python train.py --num_attention_heads=3 --num_key_value_heads=3 --vocab_size=8192 --norm="layernorm" --norm_eps=1e-06 --qk_norm=false --tie_word_embeddings=true --parallel_block=false --optimizer="muon_variant" --lr_mult_o=3.0 --lr_head=0.0107 --warmup_steps=200 --doc_mask=true --max_steps=4877
Each number is 500 + 40 x the weight over its row's rms, rounded and kept within 0 to 999. Layers, rows and columns count from 0. Numbers have three digits each. The size before them is the row's rms in percent of the matrix's.

# layer 2 MLP up, 576x96, rms 0.342, rows 524-575, columns 0-95
106:513586494504494491513543480484570543486492508559542496454472436432393544456458491507424451529504559463447472460508555500569443492494542470536538482582531457496515475473481496548500536521475495467508587426530474497447519508522513550492542559526478489465508480518506543518537463540438410518
101:493486496516437570436552516528582456486512460492489501516543487483413462502460518470434491544531526507475454461545458488489565489589538443480451500553469522471502479491528504560499531464494436508484538529576595530412470504535566462506460527477439506535560501510422520500544480468444494510
103:488496418502495564483469479511490466539468499558482382517556465449520442520484518429563476530482511533476496478508503545519524606489586502448539502445527524435486512494491489494445507511467535492498559493472540543556517545554507458515458479517519539474487477570477409478543559411479494459
105:557437554470519533455533522525561535452418544454504578487554531461486488492448492519519431439470478511478483469526512486437554485466517520497596508497527531497443508522534497487494477494570432413405517525487534526523460561572505557516525538537463543520520447454429519518542478481515489478
109:452541412473471475485499530527535448501545503438511442437465465524522584494515563561526536434518437517523522532493505547477499431514503498436476426538492571471423513498543500464433501514504512556538482500492557509512490427551510437468573551469564509569527531521517468475467459467549504512
101:512526523511476539515483493540570458556595533502546545563458482477485483494434513526489484478487490507548517484537480513514526499427486498481497433447553446466530517563524537447551449516424496482542520508436517562474475419528450561401568488509519486467448468536519488491533454564418455495
078:468481475518518471539484441553491532461550431529541426510467442509471478482561497464522532526517505503473465424586438494506485548481517452492476553525534532476582448546452518517474473508497512403545487536410543516594462516533501489482432490477534563471576443555502492520504537483478455488
090:521522439451473520489488495504487505565459593496534506490464537507459543453500527548501575552507543465545510516530543504516521583579464427462482557480445443526512555536472499435469514446471423466542514459536456485529560487524497532493398467506490571564472494459536520475425475487489479470
113:455496510520464499550449555525462500436472467505554466477503533468495527475492489409526436450492580489492500469480428518592522518452542455490517522560493576515472518565587520479483510423465537508470534467581487482533477554470525501490603459459490469555464540549508498506545516468445478470
095:480550512479486533557404447479460495564437543439469476485446482548591482493513489499528494483516506591464482540460515507458493515468520522545489546552468512550548433497462496529458486524502451522508511554492523499462541485512465568488605417451544476500483511387496526503531505442551472488
113:531519454485561553540514577503496595572422583554487473519504500477539507551474473492517460387569533513486535505540495532537446479511505472513484460501510477516504513519469544444517442456467518551540548470471488454435444507525489518461494456474533479468443454528439485530458395535502489491
103:462495506510446496516473470538534591478473520503534496467538499529509433503546535500492507463509518444504519548549472409548482519441551549526481479468498503546471424543564521514503547511487434462487569484480526488515431452398538471513512516381537501523525507462514536619474516471520447514
132:507520491541474518490445512588518495537517527504551517514509528423530515454538483450461484439479514479497554503497484555470544498412493560484577508556536556444525532478487468487466476505496430394460440502516505477433479527538489468537551540480463565442543458542433526472542450471558551454
097:467499482532517503440583571476430484425477455546495531480466517450494480485516421544466429543521532485477542487496455581503532450439569530521528504518535523513513519498553530592516519564548506458505546510492504520455515507441484482488450491559511416417535506436564472489512508483504425493
103:513500492474562479433472536522502453517520494499531493537490526470416503500564475551424556506461442509597421571551441531470452479503481542446517515558499490512443545549457456479509501478461536541452547515454545462492515455531516486464566513486593425496488545503534521458480543495531424495
107:453499527420406489464484525533524503512555466531471524447492483508448555499517529594490503510485520481514486521445584531479564514534459428508424452568534541515494442503461552563474520496511432501511521509503530520497441521496507409483562482489430500527485533456488524510610492428518473497
094:462437511501519553603508455600479485533507524484526468522605425505488503402533544531552485521531534472474546528525502490525490541482516488539471487530533425537469525498560500477544515558505418484535463444460436456457447520489478469500544440485468488464535544525508505510476450468428542483
091:430478493470533549446494504490572510517453447495468518432438521492489537462478530532451553485439562531525504515421556467541525461522460593398511544403484527520478532545459543471497513467552519452511488540529544473500490519521472475512499496532474535542532450430504492464474566529503460581
081:499509497468569501520516545508501449527525511496492580476574543492516494471447555564477536461541466469470517440462512556506503482479591473521536489495482486471517486487455512534519549617474506548458465487551390521490488504408497526425477519508515455451434452488441511548568513542460510450
096:461549473453555573516491532521453570521519487533523451509458544561493506540521488529586449424398489587487539512497486563525480452539498472473482511515451486523405490455449480497563499463445509503453566478525526495498522487526539493564448555475538549555431457475491507447511523497473482477
103:555435460599448461508519467505476429497484550515534548507492477510533442504522456432502426544476490518540472595478491597486485538509498447555511511476518507532499486436490505478600449525492471447507514496458503566468483519503525512484498410430494465491498540451572524541471489458565531479
091:478413492508535478466548507501588470500503519471535560504458585478489484484481548490503521568494525503512425445583487505503502478546509462470434509486502421401532457567461474524516486435559448513467511543537542512500590458426459436529525488498486538491483489499465491530584557491514493482
089:523481466441516512464494456450508550502543431502470523503467595511472510528434499478464425472452520529562562561486517587503482498502512505492533478509521506460544487477465487485521463508563534529495496399442538482499469469463592427491547460519449569536536453484543476454582518501554557481
101:520566468517458546500431519525518581424491493437503492475505503478457511496508453490459514494537523489495428453438526493539464470490562523506545475479472484444476479533413506494534490485511588526496504457538576454468501528592436478528611494524442553529515476499528494426533552467502511574
092:462431540464529392476587481478512410527521447488476483498552482441519537488495482509479496490459556502432504484439516468492552512511520525576499438544486556548495467490474492519530475499572571464487528498559523573559446467459468466478520537522467479517527495527507601540498485452513418492
086:538529427488476570453488492518485554521504492601480480468439537453516565503512537523495442509554495476442507477566469421500458518585507489481438538504486499478559441540499492432556468528543483449516501537524435510495522482441502575487558485449501510513470463545549532530594483478479452448
108:530496537436493569491486451530476509569411468519455499507543530581491508439498505549504503503549521523428447505545429518474502559556496469487493489547517464542509457561451464443487501515508469558398486565403530472482467495522512499508502510497518481498479533528554425458586518498510431547
083:434435510491510448565486490511556482509592487462474536431500505502477524546521522521492521462505446569489501496529531565499547462468550471495513544519493569580555538557493459458494497424446506467516507463500462451556512518516438520458461558513395545496495522468544436446478525473497499411
097:593475519534528443443553504486533510549532526523444531560541489451562470458427461552408452471520443493509554466520505514495525466502530484483591564499483526441492516537511443519542504515493480516516597525535447455444494510475537530469468426543489459476485451530413468477514539537496523499
119:454496583477518515522425538493492465447547499486474533521471493525464562518516478490495631550541473488515562513525516496448519462528505465473457516509535568543574526556473456511529559490550450543425476471479439451451499538498460521525517489472456476521516485416399521543472491467551472457
108:481516442462420513544490465506491450463516584473536481525507579508472552486465458596465488511438454532541512527519532448508478480534501512506529516488470456493486444493453496503570492510550465481438537527523485456538437436554503587545599539477528511484500476494444513523546505420540415487
087:467517472586472498513405520491477533445494470483517427491453498436430538485470528534517500506434485494571521569518521514488503468491537516573541512517525472558495459515517434503492470532475484492453485420537429601554483535457549569534514458438560522521516513492591476477512483512445539519
098:550558578527550493496546461530526542482511508457499443521558492467542528484474543409484452459440529557510503414494474491502531488493502502480582516437509544503416516457555539480500454448476549430526484462458550455495481484545541505452547514538424510474409546485520462483518542496539515441
092:556567469449464507456551516473534523465456451552494480528496442530522537522524541555467525528433553457477518415560464503557541508454466487543501450519536455524474517538549493464508518502571459549494509446479496394446479509499590530470501490536432402496466571454512485519485482493542489501
101:438540446535495474511406476431486522498438527498551535495494511420527498501454475482490546443532546462493495524556512583519496512412491564459485525484439534486474573500454530521467552563547564482554571517460453465548542510505505481482511546482417485472540470442496486515528518456572488463
097:476496455498507513434450526462457473551459431457546441477523464535543507555476487562565495536485449460499488551443508550434491418461548535554428530483503538501450539447492549516488449494490518585470545443531534475539478437542571543529510515529476515579519491534466520527464498445479555491
112:443486479462528506525548512537530501474498564483452538442461505513479493532554619476494463561455519511480574491483544484426512484561542530493526519458467447551498442576548523483429497456510555552545545489459426469489452506523543456480534536486543502554495451455480424455533451532529503466
107:576512564510458498467510470417481536491460524535445520512558502473493571522497493508421511537492518492456430592499481494476520507539608466562520457481514543531556503424529486484401482442498465486515535555475516531496498514478509483528414452534486442493482533535531488515457414506561508517
093:464494566492479528458571579504471560484440449493515539451509502578576466458553469484505488560454489546485543452512525485467450486434520477455428547483570458497585533476423531480563525509502477539464442475542503450523473487467534484535509502490461470554462493498472509532552474464541419530
124:468533499460489520491536466485495562488487576540491549522552513453544483459538636480499448533409549483503517469477500557528535448443514523532566468469552514479489521435492560496391477490482525489582514469465464455459453490527511538423520480522488536465445486486487485477548447520484482450
087:460451495528518510468457463527461488528554544565572492460442522471463499492511562499464459538527452515487518494484486485539511513443481587426489525434570500514482574511454540584509516434553487452561558532467481564454488479510476514460507450510485520582524408467528539487485528559561487526
100:482462500589486548502497527418516488480466492484481505530458503487467521520540490489477546487502502426588499470588535509417483524512478531478509448450524515485457540534514493514536584450480514462460493536564538512575509490457510476456504554557466485503583539421413557480426509451478546458
094:545485506518467547518510548547484472524609479503620513471466469504480524517495544442577528471520523525471545509469532507389513496537459474498474462486507522536466477580489490511457510468589553507442486415402453500498493480505450490499526548552509531515459534480451435496529548471465511494
102:507528571461531597532555464487551555461508529533528472454508480434495560542563503412482467523550524464452443495504520416480519430463469505545445516508491488509535465490465443498549456497446518476445477498501547472532476515575532569506577486462485577524511513495445472429509485551488524474
095:480540477584531484457532484522494557495520547538490467514565527476500459472518546504485519580553521414536494505512465465517535508431396500487480553489509476449493478524528523476488553413486468503533495467541481479443472548534559496470557517519510471493477508492490407449563455548543393432
101:575524440458448445491471432458508482525497503535472513525457506546471538522531435493521554544440466456482547472531511546428458484498513462487449451531527508468610551539467506455570444489504535514551414494521562470604480526487463518505505450515496586493536480526536452501481521480449503499
095:534502473423536503520491543488512470496600550525504559516478456464493582472531477396535512515474504543504526469423423588457533486502501529442561492506482450517514456497411423463531488547462485525470474558505441499519460522517528513507493498544470562502502477420446497488540539502560534533
097:639539443393488453452507483509539451498422492486458533443447521516497530498518503497438513511541530519540519444541501493480498519492472510453487505520525554480458569528453510516497439503537544520524495399574491580526492510480437449539492514527479501557577513498452461514506499453534535477
105:530505554512521427497527463572403517517501465509506464496503490495489500498508446518521458534565482494501445465522541496447585567482468537554401492563518509449471521470481540570479493466523556451438547471486557515428488432489477498589512440485486539574508507448548514476469564513525509489
102:495589482472547463463557492595460521450558492480493516494518513478600545486529507485482460540499504523539469436491509481539500473514508492434511475470426493558513462460438526486477503512490478504564434492448524481470587500603430502489520473522423548489469507446589549486521442475534504487
092:514561480550475547472554469547439573472458441553493526530511507574494505500512522443479457519539504545495519469546474511475504490440520569427524493469497448478524506534449572459577495541563434596536525442493516476467481496515569521464469467438552483463446496479513419466482507497519495571
117:421561488522485499470472481490552488422494563528550487450491495543528500427555548530525486457594532547423442522482534555485516478583508430486477510495468556491382528493504478528487446496449555487474556515523515531519475473473500518572532454501509476505519556492470496412501537482522468452
# layer 2 MLP down (transposed), 576x96, rms 0.127, rows 524-575, columns 0-95
108:459499473574516497545567451470506458519613463470472430525510502460503500433556533492476526428570523500495494528540441423423511481456453566484437477483496570561473511518481502552455521479493486504533525498521467506507554514552489521482565529527469472560487505464440513441498432534570541511
112:454583544508505499526500472497461526463532500496520460520469504405560514544474421407522517453543510479536484548478514534500538447420475513520518554452555503530533556479456471551485480517493476480619492480513506475539462514457528464458461462527486494541515569513596433442545442499491489528
094:472497482517506493466525542544510493481461484500485571546497481460481529523514563450459522502518560478552546418571601462526470457490468482527495464517548481528444553515501483475510478444509392502558523476445531490434480482473432542490475508513450564482520555430446568465535435562514534548
109:396552535458491568530432416574505435547494577515396471527490526514556524458505487534545524529457466474497460539550502560495450476570503502525449482479543499497437480450555556506499500469519551500534497496503496494469473523509467550511457461465520530485525447580500457516484457492571474471
101:557456489412557522489499465437501433486493503573529462490556510587547524452521573536479576475549563522476535511482492482501461472557459496503426457476498516501496476475478531469454468543478562447465455519463498486568508494485465485488547465525480531610540504489447515515483519510536475393
103:532488498448561519484529535511549562466558504444496482432517531500534487527441479568484514465489521499482517498451570549445517483481540468470494522489457455541524546506449521582469462499530472468457437500460456461584549536442431500464459483574542550524429548507565481535570483449477473554
077:499495548433503532490527544390574525518452564499499522452530626499505481483419512516445505447499451440476469510481543531515485482489479527535518466492461494479485427467564469423496468486512440606434522472550439473496560506509480512496495497508519529480499583526517513546513502468540539517
094:541498471565461454593455451557499547481490537495528473482535583570454541506419436509527514550513480493539493482496578430521522500516516478533500557470470495458502450432490504504498464463401522445521472523456492524509547461520507545544487474471530590500414432543487480463479529549479514518
106:534499500564488471484518561505497521481580488426547470511554479599468555535452499500444513442537529573508413572497513481510548474498440447497433518517468429492441518557468461407539518498499514477448467559449513496469507493511467529471461500519483477493510567505491571509509521568500522427
097:475477479428438495471489533537514525523571506510483513473478465446490576523468491440517567494468457515498514404518467608442503445516496571526468484438506569461576462541505515514494496552461533470474503493499577516441570487557472448471493438540490481548523487556521518501491543502549478427
114:493432449514548456536582558497498569518490446481504534516536532534522461529528454505487484451436477461525490497593465414465432488454448546471547499463485477554453500497486503500523530479451537503522501473503520508553516473503482531603436508455562542490462565512520524561482519396442523482
105:463468480512449542526559495465463451479574557464500540482498467508544510539502461546508469540383502483556527538451493470491570364431502499471568483458464455523510405507531484523529536468495462463544478489524504546511510530529512495508557507571540504556488508499542460581510490496553469493
151:496537487497536531528467487540532458581520502472583529494568441485544532437528536496514505459516477479479564548508553463488533492438551514519450537525474518410512505452495518513556536465588438461432481431500477546397480547538518544551498533502455524446518476479456516459457449488483521438
091:504535579475569421533533468420533498526474527557468526491508490586436467468457478484431528459546494525493499533472604429525504464514472466497495488474542505458534490515563529477486543436452494456458392540464496515454492492576443516498522489500490543456520429544519542532499535491512528535
095:433480546454467498489500455448534501486575508522566557501449572504511529480453524466451555461546509480446497509421497480476523464542491463483504542513591594507503498524528501434577449519459514476523500486462511485536533495483488531513611492494506559441513445459493530441560578453482502460
114:522492551462538499484532450469497482453457499567508518414520408491410498536482485533503535541449473467498451482500572516570448537573482487514496527477449468568498498447461509471444580559450506502545531486541572514556417508455495494480474445475489547426503544474516541512522542510499552527
088:458538443547505411499499504489534434541574504487583569446452477476484460501513483494544473529507469573508417551482589535524521467525479476520490531563468484461521472485446504467478501530490525536526500436513462602470478520574523460497525477529503471496471396464507426491487576512520491489
094:520478545496514444453475526538497500553529465458596452517521537506508438474473457534579528486492446495458466542494549544500459487464436462534484518471602439426539519508507534482512509493566499525494494471501500444467516502473525485575497440449539547510524481549543545534434541451399560540
083:448430534535556390488524544528468531538547439463452489526568498485542449541463444486484505511428463497536440512564572460528451471549542527550439492517542503517401483502520472433459562523462533566546484523499517499509570477499504535467541465464442483527512508498483505522466473538513504550
100:577475514557547504491546511498567521553445467558494517524528478457457525445465496543466560499523517471489531495529470460526483540543484522487503432433515500487505489520570502443407551560525503491508468454524472588475437459452483497504475393542421437509494531537526512519565465541447516454
103:463410509473571513428568557574496548467548424562510456501495499527496441540478561558506536443524486479411506487505466502525526478556537527525440433512477500504467486464530554472436508488467445551451532454506477561486438490458512530538544500550584505490507477480472464514503521484502558455
101:551596502518450458508439473591483496525454477467503520515518487529478529494538466461480560546493492438413469504520527540511394447461495478498569474501491487452505557526460521545492517495468474474590474493536472571468528488467501483532493419569540572491453499467559532489446573471502486508
085:453470535519521498593466491461449475500512498545502567530481547411559612542497470457497442507513467502451510508570509544519515572516456530453502529541523496540489498552475482513523436448511550468494495521477463433425487563477441540477522502500455501524516441433481499469426568540502498558
109:515486522537575501459551536465432469482557467530503473555479537518545460567523545559486444546456490528538498516489477520494521532447528473409597476510502488515435566408531492469449467494469523425467497472522522489531477490436466445516436552481502465545526495509558548463476536588473524500
087:462533500444504567520491508526490513432534514516502480484480522448513532494510510462550476469470522531512468501418640533572508508540524440459544485534435508492491407396527553494459524523455478523498534484544500463516523509495519525467521525505507480453485462466485428578424433560545551496
086:485478517559507473524479517497516513491481512518561499548492421541479465483482447515528536415458516551578429506461520562477514441436514500557541471484474499533439534431515524536431512414516446524411547457509580522544545537515536484495493419526528483446508469509491496546418498550513536523
107:592518516532493498494496443528549466521480492461529445529482491481437547482498418482547507469524477457519464466508519538487434497523491495519483533558498572513452426534573526475532399473478500532507574463428575580479550498515473547437448547469511518474550505487475503526549564481435463463
086:496486485486478494499511498582536544529476475484507406543551555483481478516419501470441527480498526497552501574603496497525456489452429518487452509504528471531505456465496522470449595518580504506444456495541511455524498435472496420387547510484498519505555536537516484571529520535535519499
088:464497515532454408503506541489508579417505558497466446505514487550524509496504439405485521477485531537525490477499540497516476542493561433498513525433570473531484481496443490465461482518491560465571481588483544493477525525504496528432488432485469528590493535556508497462605426509496498508
111:500491513485512485531480493462529507504555513569491523525481495510434506514599489600432475557533482405475473518503507541505471570513409523461483508499526530528407494509497479496584508497540473552491478385425501561503477534445463478576492478489551517442486472486438514517462490521510456515
101:481467444508496453470469499444436491519535551543525482538461528535537540363545564608481496536486555472425482494495472523484469523467458593523532507453454557476563461483525525459502524520449528468474507504492406509545541548492506498508547412520481486515526461518497522500515468489519524440
095:483537467459523555441467529460509481520459533522516502497596513542511464498467502466523552549488496428524471526538491506457474447447520567458503442396525531479417433473542539504489574568469539502522425459523468491536542537507582522487520464524504522525499476548575496490499436412501490482
094:465487552430442502563492473594463507543500522536543487485527581499439505465520500447549529495489566477507475499478493501480472607493503493523550508575516500499444518517460475494511511498565435482435539508459495503426436503465488422469440438549494582495495528527505462497515488545456519594
096:431564464513501505552431491452453512526550513501503492468495499531492426442490455411504509428518528507538500497509524514543460505531546541464414515523539432540427546524495538537575491475542488422488468467464537517495529570544435493535428528542556564572456500485462472458476517492540479505
096:516482557519512447452555495537447540523507464437482502463504472481503486512540528442505489503442516472451392449461601470548533427478560478546529531460550523473555496544505485485476480440474494513472479546540547520475525496503541540543497446531481531488532539474477609453449433524590517519
091:491479482516505518508505456525520540492513465535466495541453545532492477521566561487463501504551549525448489480475548494541493578483381493466493526467554485500472456592535477432513485571477459453558555496449473523508561436487541464386515463469544482541534455506466439483438470538527543496
110:457451486436527553497491493511470521560494500506452514508571524442539488517544527489528495542409483492528474460498473530407536508561596513516464446488432463536451474556486511460501540451509529542523526425537529494508399464489571515488484477496524492448618497519526561505516521502543462526
101:536477462513509481533582453494447459368544528515490459516538490457504500491445426541502486574505497475425486517470511480524545490501581504495520603441511452477475517521458575519411529500493457507508527565503468510525496526476468499519462552476485552549556467436507483507525554435503482551
094:463498538478543558455552489476517503553476547447493524555568523472506507517449493444497381521446487542498464501504443457471518421541487582535587458449541489494479502433459466533489608459492530460487522494510541449457566456502507489470484482490491475517446513556486461552504559535528516536
119:482539517482567470458532490561485476512472516572500535544529551496510458472550552472535498475453547447470555505500464473466497491526550498582517470495543494524518514489505496537497567495444491518603456428488411564479467467453485503496500494526561510436444551470482517482475476401408499578
088:505538546541517494541520510540472539523524440483511524506534506572504476402458481478549566433495538527437466488449563513469497482509477469552463518523470482461498449497520512501482507539525449590423432510538495458524619437500468491511525472480539509427495581490540488480475504446456578466
094:480518391511420436558428513499481500472521477535509500542515530529435486463539525484429493475502522513452514530512518544437588500514513473521480482445583528463543521539433534509536506572470483551551483582482464499411471530530499578506487431519512554531472472491498509473499509539435547519
085:447458557498536536477583511534498532510470590497455451419552495491459469524444464483469488385528472475499449497461576451484511561509513551488563532476587466514510558552523466457466444521468528470575557546497455434531510508468509549531521525474525510476558495540461483471478483510517501490
099:536473497495460425485491426518506501523497450539540498543538485548491495542524471524535478500435519523525511487547475528478484566472471483468451476446585491479485504521483541524431504420463576527502554534514513446572560450496474501562427515550459455527420627451510503493472541533490467466
094:508455466496540467453514517449402514446467513521539466559551504512475406533518538560527481559479478479554555504528462448542522625515444503463546555487507487482463511490483476491575501531452494509491460594524453516434525507516531537483466473511536462490498467478528518512557492549403485457
096:558483541570475490475563471458479505518518545498455562507518542498575442485529516519490442503541467405559460581515473577452499472482494498521442495457437480510450504512443493498519507537598443500526493464582482524538501520529456492479503460477485511537509513419456480449435455550560555486
103:489377432500532485553453470526495513457506477556442507486505441409541511555466492480498450450531496520555523546538488549492534457497525456430535450509479554502512536493470518521547520568545503423522553500506522583488534440502434499507457479511477455480558583487539496457540546468504547486
101:534519505487526483500462517505480476527463516445475472500492494585502488468455442519440506519571578467422587499543504488482580449533491497511442529509526515523525550464416542490475576503509507466497487560477470519461506573455468512488413515479538521436502561581457567494504503499433578479
115:460521470552525453489538485517500478487479444496474487452505470512486455470478542470546538491527519552530398508477532386448521482496458471481554581497464498572512469523522499449572523531546510537501480395497513572553501475444515522578502507557532551496484578488546450484504479491488485409
107:533555515501549545489488463392523482556425589513532470560537514482483509474508485483509472540601509469423564436439464523508494569463535531536540501448479559494476467501573441542484494505463511430496512521473440539517475499508541479466419456474516501499490571547476493459506462508465462485
100:460445438543527510498563484509552511426500479469491492567534490485509506567435483480543524517393484497514494513524588455481532468534488505532525485498583517495442557410517502544442529472510543516517449497535535411510424482475516564505537528504435456439484461537462479559493463480513554516
116:589485573553460515460505527442539473526497489525570446513509495529566459472416499523545497456512505518472493474482427450480494455511425408430541552516467483488525509592494504519527506426483491531454488518531544542534553513557492512507550473504471457566464530539455467553486517492419467477